{
  "init_std_up": 0.0164,
  "final_lr_fraction": 0.1,
  "batch_tokens": [8192, 16384]
}
Each number is 128 + 32 x the weight over its row's rms, rounded and kept within 0 to 255. Layers, rows and columns count from 0. Numbers have three digits each. The size before them is the row's rms in percent of the matrix's.

# layer 2 attention output, 64x64, rms 0.175, rows 0-63, columns 0-63
098:118145136138146143137113146175147145102092131154126116153123144109144187066166152104159167055127173148154110130180126132112104123080098216107142106091212106137140134133143064087094164162144154
083:207153136095151139165135125132151112166116169082160191067130125123146147142143132136085056129161111136133169139151106154149184108121103122114153149116124181135133151132125206194158095185168112
097:135148124124158109110099119125128204172131094139165109153124096146170177114065126130084147083176102124121106130052138093170091176200116122117127101132181088090172121134084091102119126134116076
105:158158080149142108114152108117184099168163122125112076047100094135111146143051154084166086159097124110148146121101120134104163162130126119087056155127068134117124195178124104158106131136160129
113:165106179130113158131139157042092084105165128131137122106130092156099056163124137120133090155062152150100145111079165165092110179189122062174113108122097099136145153101148133146154158095130117
101:116160117154145142087100125151151106122128122099123129118120148093153209068099146095160132102080162194127211130060115106139096125145127109112124110095164141139168134142132073080094202123153081
090:118095119150194138123094153099170187131163123102148128115198130038181146122105093052132126161132079102132159170109103112145079115172139098112150139108122173138124155125086133175108102166149121
092:102094138132204134148097129123142150097123053171135082120131090127152123162096084129135163083134130104112033138130175158143103188128088159129127118173150073122101135103091093122118138109110196
135:110132149146103139160099136091128171127160093158184125173133106080049191136167149095107172156125138095137097154175117145107126144174108144113133115101099133123141188161107084113128067212159160
112:101136125092093175139105132129115131121141130143110163137130162110044101105157113171130163176094160189096174177143120170071205061085078122149146141084072142123115115114159129147141106103125126
077:143166098083136116149081089173174106116103139076145126097091100149121130140086137107116100135099188155159125118134183131148194120114121188115073074112103094103086148117085147187178130077095122
083:120191072154078126103156113157164121124141144167147113137100178079082188137127180125147163124117150134179129150143093058150148094074107169083139117140118147143167163158081128082133069102125111
096:078080131145158160115093127168134123095149079115115125133114131065124182101149062084137187082129140114128114155148135114158189057064182169110166114108116164129081135113134141118114158158121174
105:119132116133187099207109129174123110108058157153102141120158178163157130172145119172125149144107122138124092104109150127182053151119131099151152139158146130193134085100075100106106180109167173
121:146086154187108125124157136101083095108135130140115109131119112207134053096117105167136119071150164149115104086133191153099091162145167128171157138129162092129103156100174132132128216152086130
093:207122164112136151112132164131133137148127158065169129111125114139155114141081172117116090134132118097117179131131121117139152119081244109089132146119074181116167182123080176169093143131124118
079:108161139152163172143087139145110162125080140086115184143143100116187158157115150072098122152113152115166132189166114116139086118124184148109132141143201202125120136152135181197145102159163145
088:090128107128125095125143139167143171143108128170089142167126148161117086075149118138169170114180119128112097110163114153117107158101050169140101119109170085141110084120138007081091130115139143
117:119158100111153186171149118110141126145138101149063150111113115093056100164127101190133129098084154186135113179105118176096189150108059109112143139120133080131086114170163139113071106130158131
077:124167107160141159160134103173190104068097140141142157109111191156150122143116175142152123074140136121065101118113133118162115108023188109130157134143081099123137113116121111072108183105123097
134:154099209100143106131119104163125076087084130059099130119108146148139152101171131097150104114143112141082158111133101153135153105041199087144123165148139157147069104116180111137125188115135118
088:083124049094109100146144135183130135160090131145131166166139172182074037127131098224121134147165131127120118071154134147110121117135114144121102146115076097132112072130100122125100109107096142
112:120187121110165160107097152143134193125114087161142135109076114111106202110113181100106141139127111168136148148082084138095166113095099149079074166137133106102167129167127067154089065108150092
093:106116139174159170137104124051104137119140106068110154139152090115154121163117086128103114160157123146129127166121138131158103131198144085131151166143141159100058149126152204208183105173122112
115:089073148141059165155170134087088072062138121178092116135125147132070064135164104168142145145088176179119104138115164148094124109120082112164139101141124105131106130088170119146170126098094104
080:191160145134102107126108110113140188139139162095136116150128126186183135073086153154090118110200110175108161120083124097140147120167150118142145138083131090075132134116127124142158164148076031
085:132111130113070075124156138098047138145123161148082103166112145196103106121159156197134168170118110131136127090098115128095123172182083099169101146130147100158140061147169080081134144116126132
080:148092189160096124126147120103102143131173128153139091099148119164150102059117142098126117135145073119092136133108188125115092098105201069136135125113120128094185183076120043148115167128132086
077:151110095133120112146153183152131127123093162141165159084122162154092113100156140142129102150161114163141180044076128146086071144172156119104106138084120092167165143135079102164073143149129049
090:101143104179140104088117122128111115080126090145135081104050091126155219156125151111127152121127114111190069068112133092169151159147162186103079131194141095119118139150109142111137128134107162
097:118168092079117043154110106158125151193097192143134155155137167150092134139188139170105140177139093091123120078139110133099139123176102136182117129104098099156129052155140138080120107139151149
081:125125159102092133142140144144167135104152105199150113131220159138168050132081121137147122142089121120092115160167109142056080151133090132149124111116122121126193118098076096095158151077098156
119:112115145110143110129110145120164093098083140097153118155136154109127196133192130118202174126143155105096106084138111147149081186172064167148113079097151100160094107116119081055155169136143141
094:169171128163113128148143104148145115104158110165121129070078116163088139093109183025142107091104159136159129147128133136109146141078123126110091114106160132146140186151151023147146148141174121
101:136159090124134160082170156113089083138109149107092171106088132144109105161194118174178149083153153154164128105129140121135137157136072166119148121116205087172101086132142197091151125064124126
079:104101128136048127114170142170127126043111117179153084124117189103118163113124187158149150144092118126156115120150074120064129119061156169102106145183134135136172123159118105104096116124081113
097:149116164123126097128166137129160104137104153130089049117105105170169169118135154059187142094142133078120078088095132097127112153113143178120064090096155084111119138128164055096122179120147103
107:068154082103132097125144107183141128146110125166102138167120160131131118140168105143121155111154108102139062097146132077194147070091097186131108100148118104120119047100124113071137084067127165
111:170089135158151176152140198074148129089150122190165090098133134118104114140090140145147138123099163164097141126075142160099088177139074107118153135115076102150180201111087081139090151145130109
098:140147127084189073132124134154143124206097134120098154120133117145126142164142095101139119144135086080101135083072079139132107185190136091151086123107131127171115070154132105079081155122201149
101:123203121095188146087073103149108131177116127124111163089090093124168167124102135127072101117096142175134163159105156129119193067121123168145124141143147139093148090130183201156142120088137146
099:126162077113071111106152101154099093190139150164149170130112139142062078097109153138080061128080170162149197117108156116100113085147103096143118104133120151131205123139160131137121086100143100
103:172141139116124090147168131157110130177116146138142135155159163146170130171091122174037098105140126121164123143115088062143114092157156144122158173167153197156161106159122218139146098155110129
091:132130136111179101103080095125142160155151156083146096167191161084191107117088125147101112115095096113100157161134150090136112067100191089155192167150090142120133098122128191109099149100090152
121:113117103124077104117163112099090152188165115187132110131152108162126063164067123199085113178123089082124098149142132131079131146174107106147116155181094144097176117149131168137140070129105156
096:178131148123167125130107114133173167099142126116140160169118130144185066139091108130094101064181113095070106119141082134166186138086172108171166135143081114106068098104146167108144172148085143
073:139139087114188155106100158117168181082125114108164131128117107068165125169100170066129100138119115084169133145167069123122142144095120139071095160168111135122112135169102168193131049126113154
110:118147063102094071138139091179151157204119175135156166103174171136117108109148129151131116150186051075123151115142134112105086117139155090118150127093123116140178096153068140099098097131143087
113:115107142107120163159100112127104134190093138061086181130162079154109099128103103149146128190127157137093165204171159199119110174137094086134135117104162187116109144127131118178123123143181139
137:149126109092155078112117117108128127197138123079126107161150102127115124169144087131138146135182119065151115138208107114133157148161089145105133167117123158145060132161114198143187086144120204
130:105085143181105120102121160077085152156130172138128128213132096116158128109131104104089141155146159100130123104124136094172082115216150150186148082127127175098129149087181149144138121199134130
082:169132187101146090090093095116185150110141108055187098135141097096192160104084178046125062119133090107103156125129112121138100163144156101116091111154138112095134146140107093130133127113102085
105:106117100146132130072132165106078123166120161132131171171122132159148080126162092157115135117180123086100151066113118104114110092179206115168156146102101138118124085113184226116143161149106131
087:100108155175100184140147144094100115053173079131091130084128105143164132155149088084147177142138116124163063151120142106161162119159151165120105096104163137111087142083112136159228146124116134
082:117126180161081175159158169102126168049164145198106133177165166124185077129165147113105148112121104136119083139128097075137122069093163142156161123114108105108169092084145120090146123126107112
083:125135118084090123123096072169114125075125114087129177103094121126135093104127143160080061154110097174148159114171129169138225097093143120141105128177109123093106071118141173172148100107086134
105:058099133169119182125142134097098091121128107150112126086120070086150180155159080113129147146110141107163064139129189127131120110183145194131120065139173132087125163102147190158154108159144140
115:101140100167114089102101080086130125080177123172171090150135144087113104093140155104093076134108108152145151107158144103092102065124119082153147187182073094109136141141168154157161068130075131
100:115100132137107174099149156161113134068129088120135130121115150113103113067133175088163118110116119157141181142151112132099103098026162102056110162138148146134170142143122045152072110098125101
105:155151156099218127125092108157161094155081103055128158097113099089147216149127120090136087096126124132112171138114089156148124167118150091097126153146170162155101130174132152125092154151185137
079:092078111157011133178170141152153131050143136164117153178152180111101091143158120122130156155135127105135106111140062094143129122131162124133138086101077137139129106131102111084134117178106092
096:107106121108125129150108132140069118190115136094082109122132089115094193112162082147127178178095146163195137143131184123181159109166088164101116093092168170137130151102088113156120110137184176
101:208077174111116109113172111081136071120157168048135033085141144117145134135119147162184114113101112125122137125105175108160149142088141099122154128146110120145117171102101151111124170080097109
113:150077143118100162104183107108150069112169093094122105097133131085098092161106086166182125101126138128113111184166141146160177152061067123111168111173127153141086165105100161113146105077100145